config = dict(
    extras=['capped logits'],
    optimizer='soap_variant',
    doc_mask=False,
    train_tokens=1301000000,
    dataset='wikipedia_en',
)
Each number is 128 + 24 x the weight over its row's rms, rounded and kept within 0 to 255. Layers, rows and columns count from 0. Numbers have three digits each. The size before them is the row's rms in percent of the matrix's.

# layer 4 MLP gate, 1152x384, rms 0.0974, rows 255-303, columns 288-383
099:128098127147147110108122122126135146114104140115148099104124134115178185132134082090151144119118123106086146123159131163149144122148126125141174127106125130144114111108102144128129112166102155125092163117156115129104132138141092101101111098126173153118147105098117159132133119141097125126
092:137117104096181149112131142132155129145159120124153158126125122122134136146112170120124090092176115151142121141127137126164081112150135118097154120115126135096095118115121131088091164115122168118090147165173122149085100132136125147132152166154144095134154135132115127145131161116140099134
102:160140157126139136135143125125096116103122170128121138079081148126126118150127090111140155122149152155081156148140123117128075118128152148120093108152111148137117146129115126127140136113119124107133099137139170113114129169141191124127097120142129142130130175114092112142102130121110125133
098:089133127145129112113153117090121191116106147047105088147105110135156101118117135104131138142131090143104101145116107083084165159111148118078126158155142116127153179126110150116131124138148100129142125074128113140116108139132150100117092154145103142111186118168117122099125123101094134173
098:113123144116093130136123117130168140145148119087117078133129091090131173208142148153102074107155120091102103109124075137151129108115115126139168085116128123183102131112103155144148115138127139089096108129108093163156137149122094139131109137096150144158103114138111119155125155117100088132
099:152174140133173147115142087118074129129122153067118154099099124118116108079120136158156087135150136119121161122112135104139129120092128086137091123156099157111119172124110169148104137174143141146123119120130114119130182128141120093120132156112143143117171168162168128160090160113128097110
102:134087154144132175098138159102143136140159143129125184122112111131117151146132111127129145156133106118098156137138123099104145111139102162108098147118133171124166152126129124152147111142102109149120157130122161088160068129107076125116134128072154104070129161152138132119112118103129083178
103:164147150150111185132120160133152154126136120117166146108147137108096134110096125088138144109110130129137126098137166112109124149060166174114152128144123146165129098121161122137134129139120148114113132134142146181101109139130123094138127110140125166090120099155161151163107146099100167103
101:131135128135126105169112087175123141106090125100133126113152111090118133126156114104137115119101130124099154109110100145185096126179139112120064124116106140131122160129099134138143125148142110165107097102136102158114143133124129124079111149135149127175066107107103138071081137152113145120
092:124117171128152103181131146139100108154118148162173136108127141085091137160116126124132150158123173096172124143167079109133169117114163114128134127125158084133125146088107120123165150123121122159137098113144120100134125085163156126128131102140106128158090102105171098127111140134137124127
097:123083137119127150117132097124153158088130108105152108149111121166133136148128146126102122128128161091080160115125138114109169132104182077155110117084153134138103154111123146189167130068140169130127148095128177129137118127136097127122106125096133164144139117100124115123135104134156150142
101:150140104160166087132117136148127119138132104120138130109107084126128125130113088147117127082111127154118132100113126122168105149142109123094104100142147076123120163089135143130121138121158132128098174095144124190133104141129117104143099127115103140111171123121101151121135117157146130130
097:170153140107107150129178135154099121178106177124143148126118096128129135120107100094104136110131111176138125142135128133131152148169122106142127142135150143133134192108122144125132160149102148069147151115130142156124126123114138100095153139123148103156148147173121116123119135082153123096
100:127137086126115125151104102131175136135128111143124136131117110130157074118076100121118158166160131101116124171114140119169110143124119111177147139114153072136141089153120206112111125101118157131126131159150108124120175121127115121134080196125132130139115116129139100124140142137113131143
095:138120150118158168137132103109149115131128127093098113143095162161118125114127134085137156126090095080116205150118108111150147186087132132129140151083135138155119150106124116133118136128126118168139120142161148116136133179154125096132153082149131129090139139155100129133153103123115131137
096:088120111118164138121095088169106154166133081127113100148083133107124116059107141178133173187130150094111134155128108116140169144134138153102096148103141110143091115104137149139144181103130097185108121130126156153138144136119120119141139096155132103114106100145067125092132135107144155106
099:104126144128115093143156172150129113147153114093098121105146138091101090124115142120138162091132144105180162151154147119070162141102114132106131145131125134162150146142162125088132093157156122118113156139104104164124116141151158148157140106036117167122114124123154133140084125112092108122
099:166107154113155148096111080125123124116130138100123144146156130153134148097138136142160135169132160127122117126157141128122164119116133126124102135103111140112073140109116116141141092098169113102127173148120100128164155136111099132125116138145117118119159174131165102125172119180107139127
097:143180082121158114130135151125109113108126132104107160116144144077119100135122141160149171141161155131157128132129142155132142166107148134183142072140133123149151118143136131105078155103118145127163109124118119141146081130140159125163156190082159120120112157126153151142127123109111148145
094:138124111115167136170160190128117142105128165130147094100119103068143112157163124102127102112123100141158143143124127159145115107111140131148136107115128162082114128109125135161164125155139154182135161116112131117152100133115090087117095142155161151127081159133109117111171102162123134122
088:106122115125149100094119155133140124135099150115106159164159140149087107122107082159125105062142095134166166116124112150108100143154140118139125102127141133151086139151164147106078140163093122104169167157123126102129149140157176137137119118160183161108124128147120144128107140145090158139
099:111144160138129126135108110083134130164178099144205108122128139148178152066137114152132150115152177141151141145140132099140127134148141135115113171119086147150109122119143106144098115126097155101144136146121103121126117132118130097141159091158140102108127143083167119123121095182127121156
097:139090080165157141140139147171130129132154097118166166099112142135107127122159152106138117132097149097183156127123150145124175118121130159123113164101144110153113133105146115118121124135135124150131087161142121111103155137095091143129112092184110134134167072141135064096109162097154139107
091:155098142115135156089119109135165133147104158115154117146123114139148133125134137145119115123112154125078126130110131127104149154134116123095096145168128130112113126119119131126139122149157140102095194130099119135099122172119125136127112125123133123109117099079137109167133125124164117159
096:136125152146116082133149165211095110164140134153116114137173060095135128160178108107133100152124088147140106161158128096178100150131130160151139155169134129127082096108080178127140097124128149152090155100113106132160142123130107125114157166126121128108117116174113103091143118096130127098
098:112146110158133128128144070106155116101104129144121111142104122123145126129135130108167110117157131141169176162141099092076087139109173094147077125105152078135090069141109097143128121162136173123140127118120149101136152125157092115150091117114110091151088145110124158158127140157127132098
107:151130107134145108112124124148107142129121142083124147132161136111116071126077164147156085104116149083109109076091108140173107110109157109135127194126120169145089115114137115172183105121109163127159134159121126149145127136135152137139138125079133154105115103115120139081129098147117159151
095:146087122153168137117142086153104158126149151110135167115114139129141121134083156142088096090154153138120148106116092106087134085117118137131141079120110146126115109117111128100161058155080124126153145156116120147151163096122132163151105119145105108145137161090163126135155113111131144141
106:132149169107136114139149136128149163106131119145152177157134096099128128114114152127142105166186113120122101120164138146134150118120135082142164098143103134136129047097117130151121166108125129114099136145140088115128135150136129173114105121117134118167113109154105168139144117116173076173
100:130137172087159146110123133137129104125151177124133106118101112124164130115159133144135167136106126113125144150086110139084114112106102132119139132118122097117120129175139170101161144084132134181097129104131152135113184144085117127145124145124130114135145144100166136118144105109159179123
100:111154115139121122119114104140124130128141166123102135113162109134161151092011081165131132174170105153119130119151124094159119134133099124122144083135118154117096134076107132108132108134098158095125113119135108100124117123129086168130116150095138101098168103085131074158114151128111139097
101:123110146100168133155076105150121117128130149146165144100144129108125131086090162108116105128140143168110089137109102123120131103119129142154120134137109113113127115097067128140193147099155185145130120150144131127148147138111117156161153051084144125171102105114098116100143135126149129135
092:116163104137116100143123104137137191108205105129126191130129105145155131107114116110135152150136144133088157141109135117135110111074142172127138102092127139166131115126171147097100140106167100131127116137173129094125170107170118185142121118121145113069132118157143113200130115118154142111
102:117138141141110124093090116123140114151165109087114131121139076114154102078119115170169124127112091157140150122157150160162142099111180172116149124151141154128141163148099159146138111106122126109117112112093130141117123124124087077101093138130138146113146176109111169133108149159148154107
100:076174164115152102120124097161112103120129169140121129130131097118118141073131142133153094152164115158126136149134137137105160176135159134114090143109161153117088121112109117107123126116152121158089138131167135135103181117109142152164121102107093132129109127126093118146125116133161133098
099:132083148140146158096100107125100148120104166199104182117115134144091123108148097123126111157144144110131114104139146149131149137161130168131089131114110079111119161104067158139149121128092159163150108116108149148163148130103150147122119094104143146106098065130143121151122118126121100117
097:152121140130138154143142146189086137144128097144147164117120139109124110135145105154147110187138123138111144156151118170120173163129138129135153153126138123160146131115146185126165149143153135121143112130141102108127135154090148132136087146116118111108157091125104119149136157102108129112
106:166130103175135125161105100140117090142154089155087138127126147095155121174113133146148128155087124140120123121102128151116129117101125131098118132121127135082131130130135114127152139141091110111080171121149159134135140118084125135127099081166174128146104112086156147103072118135149120127
100:131154136175121128123114129112134167135112165131099141150101183108127134133105170095117097142102069157135108137122118127177080139147141154141128144122151116131178128133134114111167131120145132126126112100140134110128101113105152138119095146146176128126147119111116119122084141141179157131
103:121141130144150144151141093118119171146134113118124102155127129118108121133151136124130104096135149068144085125122125158117139140083148142126113132128131117120103108155156144136133058106186124126141154130175133108123151178125105150094102170129130119117138146121112110071131161149146075117
098:095175127120132129128162111117135135172119111110135143116113092176130109116137090148109122141099123084098128125116146135125111150138108153104101155106141133141127126144082157108120136149160090107160145139152104131093079102118116077136142105110111093110103146122163108176140120123108139141
116:139097138147092146140128151135138094105112159140095153161083167159126161166118164170124124118101116101131156117078132114134181102121119121166122120138112164130154136106157123113151137148119111139095151100061130142142121114112100130096131157096110132134112073133090124125131125153127094184
095:141174144146143131126128123131147112127166104120133122107143121134132167112137154147105085151115149096122165112097075147123130092113113115172068121141120167146159140149158139072124120128131146097099153118175137125080146143076168133109141140091132091130121125118152110108140150175117124105
106:125130142102105120109163132125111160128179116112109119157125163125110122116123097117087133146113100144129128108158150161105124131128160145108143101114114129128132154114053123120105086155177067135159139131143159099099123135127122128133114096172112118163146105136127132123151141124096145148
101:125091137116116103095134116111096134148123077090141093122130133142100134172142114102135158128129101136105138156147151152155138147119147124111128128135139070132132138127108169160122160115125131131121099168093140129094166142105104157176134110177154134103145094129101137139098162148142119150
095:147172132093118064156106124153120112113137124139128165145153117100109099135133099122120074137131149164172140136110050108137147141133102142129121139145137164142095088150098149126164157149121135152106100101114144181162188088084143122125099116121160106082136118133127165128154128112160098160
091:125130115122118112113128138147139128101123148130114090147145120139120105107148081068135115154139107133139157095160112164184109124120141094151137104142113187104116122137163170119110121137130127100126125109112103124139138111124115132134116088142094132092105165137149119138150106125109152180
097:135134126161159127137129122164157131097139135143135186137129100119120117140147124114140104082107096139142159174131115126094144144095140151097154135143137093094155110082092113117121155105152141111116112168090105138134149125134131128139127143152139144155155138130137150110133165108083137160
103:111113112138119113106133142121141085123125158121127105091115068152130143158127158133168098104153116126112135165126136130146146099164127149117131082117109125104120111078127137143208105142116107165140144107120091129100139103112131140121136140134105146121112087120141167151171120121158159147
# layer 4 MLP up, 1152x384, rms 0.103, rows 255-302, columns 288-383
100:138126105146130120099105091126109153147196121138118163118110138140121087109140095136116137103113131148139137133158135129167125116139131138078151172199155116117139129106088135128189095111118100161118124158124157132131113152134116155122133132113144113177112127156156123125098122113128151104
091:086137138155109124115131132124109141132102144109163142107123103105083168164150095137144131139112181109083169108111118095109140110122099130111142135164157107126156127120137110135135102120106116085136126111096126132112187106145155109174127107091183162117146118133151091107116113143147172119
094:119124144103156158103092164100131124132160131112124089151106124134127145148133147144146151142122183150079122137147175145126133151114118126143101130129133127119138154131112120158125137131136140187098163134141143121127086141111157117126130126121101116132136106121092137145131117142130102116
085:119125105115138119078101120156142106190157127114149139159126128106133101109173145076132148134115167086128143110100141155164162104155111116078135130129105086147121118114162134104144112084124093130159102127129121140148163127112119122170114156092133137145157149113160104134149122149119117117
101:127128097142140120136156092149125121116150162104134105179131136142091149139102128143107148131117137116098144127126160141084148155173095152147118137149113132135158181138111158103096075160127119116155159150095110108117089127137151089128168092145128150127158146107078156092137132160115141124
097:113147141115094147134093098112116117115137128154157115149175136138118062145130153135138107104081158167125143111136118159109124112107146156135161129151113109109154127126109116136157147151120091133140126160149100122102072085153138167127131105116069121099103130122134162212111147122092118140
099:150139118139167121097126099101112110122127116144111124090147147083104144125154123120095113091126128156117140123152168116085183135142107185085149161095116125159101132114109156090073125102156116126123153120150129125102141081091166142138143115076107134139091162108126165136160139156154144097
095:123089115130132137122120127155130110153110099141144088129060139125124112138096098150123136119171111146076163118127158136136152104098124095131100151132138113156171097111149115172144122129100133143146147137121100156121121124111113167140121117139117135106114148089085089139101157123133135142
092:202171138128163141155104127175110144150079146118132109114138153122145095137115158130180142165149151144126139093169140158127137125123115098129092175165123154152155115100116129122130167131126111110132089101122128125095130105124122111128116123082139169132083148164155157107121119153131113115
099:092138156104180145169084094087172149145163119133100140106095122124157132147119138159149123139074085081132158150128141101151114116129138139108109115157119112127120134099114119125152134124144151126089105094151123162134150122117097115126128150099106171123151110105168113119094152131135162129
105:138115128172087142186102107101127121138110067161136150118128102114132100111123114128090170111093145165127149141107121145136115149100098131083161107112144140158177130153110109122153127114158171129134168105118128100147143182138129121135127151095142163142092077145142141162119157118117184134
093:120154110145154089141103125137110143118103110105136121143139116108099167153139116118148141108168159091121140149117098134129069110110127125087077120121101140096126112146144137143145133095100144134139183164139156085126123141129075119114127144140105104105164175133104153105124159100132178110
102:167126154166116123119142134162147132136101117100112108122106107144110124137130143129153135117140118143111165092089072128113139162132162146128150113102087136131091148138091160133133095142161140134102152137140126140096117165113134126123124130135120161108085180106118111131118104111182160119
105:135125102081129109156177139122079143108126086114114100107118132128124169162124122118130142139108120163121160192106100123121084153109109113132117142106109105120136138111194091160120159092184145120142122106119101124165106118160107102113125157102138111139144107136096176141123180141117132121
096:114124195128161155123158097134170137121115112065119088112090136116165115151119081140139090156111113163162126128141123117110116121091104122132122147137165123147127149111121099173124146129170120148097144133135130135137155155165136107116109117136105144116082098121140085156148126138126116146
083:127161126167102144126148152118178116078154194134157138125174121132116138199127115151091153134069119081113143155151098129122109151123132125121138114114134173141137127122132162105111090140106135097139141105144138134116108132099151129167108117107149126175124139144155141110139159159155145105
100:126152132069129157127121177106112129129120141132102128097100146142155174069110130091120101119165141148138137092096110155182132184144156136162171083126116103128099131086148133129124158146090105146147156133108105127138114125121117113136118175110121131138145087103046142121142139153139116089
094:140121118097116108117127161114091130167113154125152141083148119084130102138133121126163138110120118107128121136090150141133155117155152145121150141115093123157148125130132116128141135109155107138103106162159135081094086129109132121106120179096115134116148093127131178128104130113138124132
097:154149119123136076122135154115132132122158143134129176123128154149122111117126157096126145165145123135131153091152129118172185113125159095140156115134126150176115140086140136140058128160114104134076106103109082142100114075129132119132111198134110124173118144143108152128149116093137109135
095:169123135115126146132110106099109128148132118118165123118128133090132136181109105129119138142137045123116122132158127118159103168115101135179124135127109143124188113131113120102100129129142147200144124152098097114121117141130119176109072113136150128095121104120185134128132109105130123083
095:137082155119117138152117098111108134141078112102082176135149102137135140145130123169154124154124121125112109155107077100100138097160096112126131080150147147097116124085134129136125134113123160118145183186092110112099100101101104102108171142120146161126098121109122125112164163110149103163
093:131152133151150140128162112131096113098119146117091118106122179112109142110114158142092099155148140101134146125114150099148131163144127105156090133157132120159118127103140141122122130109151152128070111107144157147152113171116139164134116178107112134092160095156099158161139170130134137141
097:085139116103122147120180126141178130113112148099128110124131154153128114120089134158156122154179075098175121143114155140123135108124144141094132133147129138138131083105157142124161144111124109136129107091099142125124103137110134109080104162131103119150146141147087168144150122109131069143
109:127167089143165147119120116142094112118111172113129192148090149123156110155107123163136152096115145119161101124132133116084145104105135103122094069138180140131105142100084139149144125185120118136122136115154117109093113173098126151097065159124126120147117147098107094175142086150178104173
096:169117101142166139159159102204153116131123110137103105111130140133149168095153122149127122123124095217090154139089112140128113114205137098148082099106143088147115073117118147120135110135117127085130110127134100102101130158138148119131128132133138133125123091128085145129147117121168104123
100:133117112119137160109129137120136118171160094120104125113150134113104140128129098104093140143142095151134148065119155135128162082133121140088099132151115112166181135140107124119123129131086128105145154145136124153134143104145104164074126122133135132126154075111144127133112141118113122116
104:143129094107099149131093139156117115141099069138159115131138143137160152159171113179083149121116139069117094101099119153085144132145137145132101116119110129101113102126166112145172127136161139146189096103130110124150158164158136151144130120171088117120092140115133121139167127158152136065
096:084131146142129091162090158101124126149082119135154147139136118134163143143103162136099132121112114059153127178110137179120111149104142138110110122122113081155138169120150169169120128122099150186115142134132194135162066160105129130101144130115141099114126124158140122084154143161123153113
103:163208107101169152131143166144132140102154095121180117134133130112099097086140107112176122136159080138115103097134116150110152135136124152156113112118132135149166115102099128115146167091136124121097133141132111140164099152135168121141132091129139129154146140175133119148112139102152110144
102:162125111145136142107133160113145095112139115149128128138122130107096134161151132157118137127153102132121135099170153141116161131129158117137093162139137094115123128133117099106125108096140123097095097101133113086143123157131134170086094083145157121152135143148128119112148139138053110155
101:115136135163106126134123142126133141096109191140090128147178141090100127131136101111076119146098106120145103122109112118133142144143105158148124145114175084069063141160152121148114153126114109075114122145154115158130088123097137095185130084120096124148118145164130158140171151136108175108
097:137155122133126154127095142155151122156113110119103093101093150090137125117125177097133183122111088089146146143090146085129126123131136163122134093136134103122182118129131128112111141182128147138152090112149106155102101114124137122106152167119135131127148136187174117153143188129118139164
097:167184155129123160134125145116107069138108150152128109125112120139111137087153081120148132165127147137095137119159139081093135089170103152125133136083149112112127167068165132136119153132126103132135143108101135098133125143135146156114138131130123178100182140091153198150145079106170104123
099:149148128124144114153113162112127125141122095151096113110189126096129117167118052124119099118095140105094131116109152159143154130125085114146088106131112150135150129146130115124110101089149162153150173139080116090151107159136140095129140093148087104102140118144138147140143096151163122137
088:139138142104130159119116135103140110138154087164139140117130164125113144081108143153139148118148112147097190106091178091125126115160119106134147089131123121077139114119114130161149145120127103120136112149141135078128119139143141143135157119170164117159122145129129116059123129126124094116
098:143127109116122116085119128099119076140133138157186159100120143115156094133128110126124142106112148145149158120156160188134136128104082142122130132114109147099163109117104113151156098109126096196128139062109085108078099145100148122111116125127143153152123097157135116104112179063140118134
104:114110117101112128125112103155146156173055143127147149145122102085139104130083154127165162130101141122145178098135125127123105116133097129124170141142103065132120109166146144148170096108118125048114134131091154129129157172182132123143159104103112089128141099107096136149138132112124127120
097:137148098154107139158107139129147085094139145136128167111085139144141145142175102095144133116130114143174137140112105112137132132102091170071171151156151157117124172143145133166117117105125103089146125128136158149158121150128143079166133142175091159107136126067107145124134123147127083117
101:123105115106128146121111119128125131166137146092178151133115147115153127146128090140129110117146123126184105119152100101177156117145180119154123092133155140120112170147108106110123152150146115150182147094113128149150123134140135144174100136112187130121136161143120081137151151128161141095
108:117174135132133086135157126090147089153138111130154166145105106133065107101133142148141114092162117155159108118124136141125140126157160121098195126121151087135119120148135156132123137145121119134097190121106131080168105133129144122158126139143122124151133123181104114142095162159099120057
097:138107121104101161110107143119117067138155125125109141087104120081129105177116142141108121114142119081149120136118131118174140110139094109103081162063150106107168137084116128157144121125117161091100146118095159135154174128153130183120157126107133143083123128149132091142139118115136118163
112:134149120147136135116128154144129147161143151095126157149134128132110156153097150101157105147136106146152104109115106161120144101126132114119141139141109160125135148122169122147104108154151106084119122095133144161164088111125119127117144096113141156146120154108129136180112141139120143147
093:153134193115148105125111120147134163162129093168139139121120131106117084115115130193166150106168108173126139100079111122107177125141150120134146133154146113105126117109108143171099140086114151128092125135114122151128111103144057159151164157122084178136100119147111092153105136140120102144
106:099101113148145123121171129119109165109125100125120113124111132104141128117108166097122165148130169132117137140099129150146111104121108133104122155149128120137142068114108094121146113138130115090115068139145136124118146161126104134115079075151118085135153112148119129075157138133104150172
096:128086114137156116114115115108139115124080179139127164152116123171124131124142121133122089163151142134129159124145107131124111157145106137130111108157134156137103164163110111099107116097146116144180132138121115126126102132142143110142116149152133150149142123169127156098112137113109136093
098:141095177105136128128137135154111172115124143137066102154107125170116077105131127098139139142179136085132125099152101154127087180131135137154130139136138115119061109164109084114152132111108120157117119109146158110098147142115149116132127135134142074148119159113143137150125142139133142125
101:118176172132133127105114152135127146089077145152127109179130084092151117120162073116145142135113121124104103084130123125130078109152124129163088146140181175144135160096138138120140134178149154096091112086074103128143149120113099137139101137112120147121082131140164133113148150151128155105
108:083132135121132115103111142136158127122106125133108115113128136141133112148121121130135174152146135124121168081129141100171181191107105147097093127179145111119146081100136173139121093128172149125129077105149122137140113093138103110121153137121117139128109166146107118082168114103098102125
# layer 4 MLP down (transposed), 1152x384, rms 0.0933, rows 255-302, columns 288-383
100:110131131148163134147079107164118137110102126108156090107134128105151142155119146133186109102140126145131116044110133055115163115137095103130117094160156094114121131128137116177102086166144101110157101122112109129179130146156144110146096119147122147118133135141103171144124166125103156110
100:142139156122135142116127147141104130151148128119150155075147134152087163106148122123107100093111146142147122131099120148077109142132115136089115117096129120165162093099130208135123101135137145130132155139117111187137157143130131090114130159086110155132114092145158137079185158156128118131
100:106092118146134120139139123168139124108102129146096179101135148160118152160153077134095121155133118168119117144101156126131195153134173118113125131099126122131125084112124136135169069123123142144101141157161087109156133129115139098127139137155149124137163116097144077121138107110169120143
100:099113139147091133144148110113155146125141154114127138117108067110117131133119130146129136157169103141121143156149137082071165145086154101088097182136146128088096167141123131111173089139125122124124085094138103148153104164157140105114135111140125131115110138161122124132143106106074147153
107:104131101114113115097143092139101170121127105110158145116126117116128159122101121124157149101102131097144133156109110153111079097137077154116135139118165147137129095167100130124160086174099139119112128140139120144120144110151127136115125135089126161120136116174088117166155108090160127111
096:135134107101132106092126138146201117130138150106123144121116102143135135119136144100111117167154181114129150126087102138124111107122142093133096119165137134130131126174114156110123086159086170155093134133126133153139114105100146087109123062123111136161132127094147143183093190106146128111
098:166124121105155132120104134154127149165135122152111090129170108130092130119130100143127084115068125149110116132115143128125132112124154073160179148098094113128151138108156119101082106212163126095145114148130161125116108143141087129110120143139106147138160118126116113170149137095129116135
105:135121119126123147092117145112084096113110137118107106125145132098142121144115151148101153098119128170120153127132152152116110173132097107142123146092130137109160139106117121196127089117068129098126126135138141082139132099105093076089136154117140148135098123075122091073115146111134098094
100:109121080141123096126163153126150171147135126139143113116139118159113141133076113115114087180123130124117118104158175099138144119136119172133092159111115115113083137129130077129134116144087202104126153183130095134147130099135136090143146099136147120136113129163083126146186135087130108128
095:125131101163123070144158150137141150095106138155147151118115119116129192098129108083132155142161202114134136152086098138137117117094154100133145112130098098142159165138129130104102096137122140099114129143112099102130123155131154135171167108141119136125133125135107114122105117088147117120
105:129098104163148113135159122138089101119099120152108120122131123129123127132093125144124119106105110139141087123162123102111113128133112169143196129119103090105126130170122122105109116140107159121138117146165105087106079116120146113096135159150117094086108120113113155094092141163140155141
103:135108112144139143088135091109146075145151105148135118114115165140106152141140112118129148078128137103153132093109095131134115101155187113115137121109157151146132159132145163108137114105182088099150160093139150139115155150171093131091112125118124141094108128137104125146160111100130122180
106:130143126136168179122141112092185142142112125111140112124170120124088120142115156132114174153143168065130091143130144163089109102124131079101110109104155166103148149138096126145114127146106135186114155128100116148147112173125171112174124110122144121160157128082139082091147111137138122107
110:153186124148123155150135096119134126105145149130138136095082129114135177143142134159129126133131153172124141149126171130111146111140134100123127155152099098109111158113168156125111156154154095101149136081176118130126079148114145098140142129126132141091103100154164128129105120107136134074
096:144122105130095159119171108125133119120087104129104106113108153072087137121156127119138136114137155167147191159110148146132119164144145123130137113150122085125135136084105080112106189121175175148146089134121107123155124125116101136130108173140149138130156129133148117132128087145129148129
103:155194173093108143125157145164165143121112107132106130135153151154129169128109147117158115142137086100110140095159122136122149137147120127133105133166112155136112101149133169114125142103104133120102128109152099122109142098161138199129098126135097130129135122169152124143118123131127139042
103:083156111167115131088116154169089142101107130100149151170159143146159114119146165117116105134099109120145118118135102119111144112079121077130138162151134135157158182117093142106125112110147118133102184145103120147132144139150152099119157141130135177169148134131123118141125151096111110116
105:159057113139103135090129155101099141141140121143127110106151113118140128132069108163162126119136134135116104125095101116136184099150128131125085131116112136150091126156174090141160114154121125142132139128158143147152142109153162132145125093121095157136135135114080120173156144106116117136
099:133091155126147178089121147115158122131147136126136121118126056121123111154069118103119114166147131094141115138120157140137102104148119112109101121118136125089137148122103131137113148133105137110083115173136142160152169144136130156104087088135081106123147098141101127146131192136146147078
110:106158116105118122173160129144152091129134136133118126159141119163090154130127122146125152152174119163132120142101115134090130177132128114093154136137131106152112127176147136145111144060140107164132112107127135130138108146083114124109127108122095151120083141099099147173170104121112114178
093:133150148121140126111104096133130129132147144144116068090107151138162110104143114104145132139165132099101155139128158152149121144135147124129158139117109113171093103135094096152132116201092137159122143088151140124150101110115108137129132118107128090170121104130143165173156108140086129133
100:118174132108149141134126121099126150098157138127134163147129131082127170122112104136109119127076157112113132147146133086150136131117124140128134129117113114099179154104135155123118116128155140126121118168108174095115145140128136119141121172148134099073126209112156141096125111128141095131
104:132108140041147171119116133124164096147109139117155130135164091171109121109115138149133129145142096141134116071114143096147115091117148120132172126112146122147151133114117148128098072103088089107140124117104154129144107099138137093105145106102156109157126139118162112168154159111180103130
112:113112098090133128099138125148150147090119175104125172121096111120128133077130115135128103147180130160122112130091120115161084127112082170142141117113151102132129168125093143152167117133099096119126134134131092117123101132142162164145110071099099110101112145133108144113138079104114111102
103:132139090152150155110099134079147143130160134135105137106117135144119125101089141117112108163108140058108096107108133125089137124089132125078115135121106129131163153164146100125144111091133067117115132129128145085149140060099148122109141086108108106099137126145131104148145125122126142109
107:174127117110080102152143140099129128107120139133144143168127116148124123085111123165146112175139094146107088109183101132103151136069144109082113161173117142081149166118097166078095125121128137126117108108135128147122137113144158105134130122095090175114155088093123174169118090106118123109
097:153138089094146106114148117081129132087159133118156129143125140105112072107126165096166116112139131115155113129179110134151154133098097101139129143094142141147080129126118122128117114122123115163086151133086130158109162128146125106139139174121116117155112117081148107131121138184140112138
105:100121148155159119119113110126138133117101144119132104091116116140127128109114145170159144111149078140114116160136087171127094172108140181116119158088088103110075146165150133134120127101125174136134099133128132091093128146091098112131125151110143202099162140135152099116155098128097102091
100:127144121143103135092139158115118151122081126111113115120147074154138124106127161117152100099141120110131143138141145157171146129155205132099186116116148121158135100129094145123127157128154135113082129144123141113131099152102138142083160137143131087132128134148092145123124116124126125111
101:130115154105154096101111132154163114143172109103121114150150138161142118129157129135120113141103173141137125144091122113135136096125086108105118150104115136119132124114107122138082132142103102145139105137136114117133135126153131130142178124110129115126113162106158124150113131128179140124
106:118173145168124128134152118130118128113105103109154111163158187139158130141153129142088133122129148117151061101073137143131124129105106159101123148125186166116107135157123153186138186122164102106136126128140093130124116108128112135140132087145127146157070156122052136118114129145156131105
099:119135120124126132150109150095133090138118076173143171105127119104159165128068143108149136126108162075150100117129138161143134148123143108139123145089127129110146118118136120145136128118127147137134106123111166115161168141147076135148156089125153159103127152131144110101172159088142104070
102:141123138140086145090054121120153112166140138143108142128162126155123120134110139107135146097134143107208102144154113130139119126175119132112147124151150116073073134134158122152109095137117159104078100156107145127101133124088132101113151113131128161143096108118115133100135152138118141158
100:119113138115100141112168096090113132167169122116130147135120153127086141086113147122132111175145114147119116081145120164144152144134142178125141124139135144063159118094153123139110093108122141152076149118113147141101125123142146139103129123154158170145111140094109136155169166160090148095
097:087169107140163111113115140120133116144115139134151151127169168126097088118135110062089114139133130139087174155157126147100137136168137142121142160155145179139127170141165146102116162117139125120136185101159090117135138108131115138110131131119112158115145103126144088136112150152113110138
101:177115161164153141125132117118130200141146129166106111109133088119104127100156147106133119131141146081128151102149123152085131163132122117122102130096105131157137092063106146097124183106145147143114144124073145138146103136113155168108147149115113153147148120148137125114125119150078124119
093:142125132158113130106148164150106108145151096171133114121169164116141103118158126136102102133108104155113133129115115122109154133113132157133079141122164124168128127098109165082119105128142143158142112130166136099140077168118145141128112133125132121101156144127130115173104091106153080158
101:151153154108151154094162156131148152120124147143139159126122121086121125095141153095112107115106097144107152143148134139105077120158141139130146140148078143171161139092106163076107068130114170159117171151119149124100116144092131116141107101124127128138146171161089093149096124145102161156
100:120129117140118109128116118127153117122119126143139114103165102113108150143123119174121081139113111146148149161141167157119100088123134118142184130100131159158099117140115143114118083144099103141117119134147118088155147125094129103111152094116151112125113123140123116105175104165169110169
102:155087136145116133149118175154138143105106159147179101185116108185129145112097138174160122138145146124117111135181075135138113138137137131108148101155143084120159133084100149100096139167165177134120135113128116124133118125122129091142168145126100146118124116116140149147100127142129100127
099:105177131110114110147152096113151126087157107131125109119114137108113166154130136147117145146124137123154142076144142101084104115085165109129111114125139107103111157097162144141108127098142104179147079060113136070142116125133143106124144158100122134102126169142083130076107110149123140096
112:102121115136154150097123182148134168181157125149143128106107076169141118128136130172132153117124125116111113099082096143124129075167110118132161096171116119162162101152164119137133129133095107166122153111092083143076156095137107181131120145136125155142126175135125133115153105126129149132
106:116122161148147151143093146114146111110138131113117158124101177121135146096118155107112129088130155084145179125113125158117142107157138123123126139146149120094128109119142136122124161169121127158119079105119128091120116122170132150139138123091109140148100126181126105134149110130130170149
097:136142129186089134144134140112119144098115057108108144097156135116090167091109139110117169131112128146149134156177103145143090121148118120106110130189158143145109120143132105167108129161131119120120154117112154095112139121151128146138135148118126134194141127123175086073146137171150127168
105:148134081164098120073142138120114090135072120121085130104184114090148129126107127098160129165116141106152148120118099108142127162131130138156123099157125197139113124135086126118132147141110122182197082129157115138145137131135119139139045125152142084116149149130126142115125137123094099122
088:161137129144127145125139100110143137158100133147131121135096163161152136162126142115140138086177136128092087128134117119127120096139145130159104099133097081102142125115114116102129122116139158116096138156134094164118159119131136144138207083106145149114129078153096112110119116141114136108
108:139125174133119110102088164137125144125130145158132102137152131118101143119131139078166160134163101116142113164149123124149140132152099133131113118118138133103089139118082131131117111100131130098126134117103100186139094125151161125106146118151141127126103140096117113125119150127062113118
096:110067136167116156137160140109149137139130113162105109167149111115118120137154137163149096149107126095150090105152120169106124072086131140168124109072098124093124134160094126105173128112171125118143152125121153130136098148157151092135142134108118178154156130094101112107101130135148157119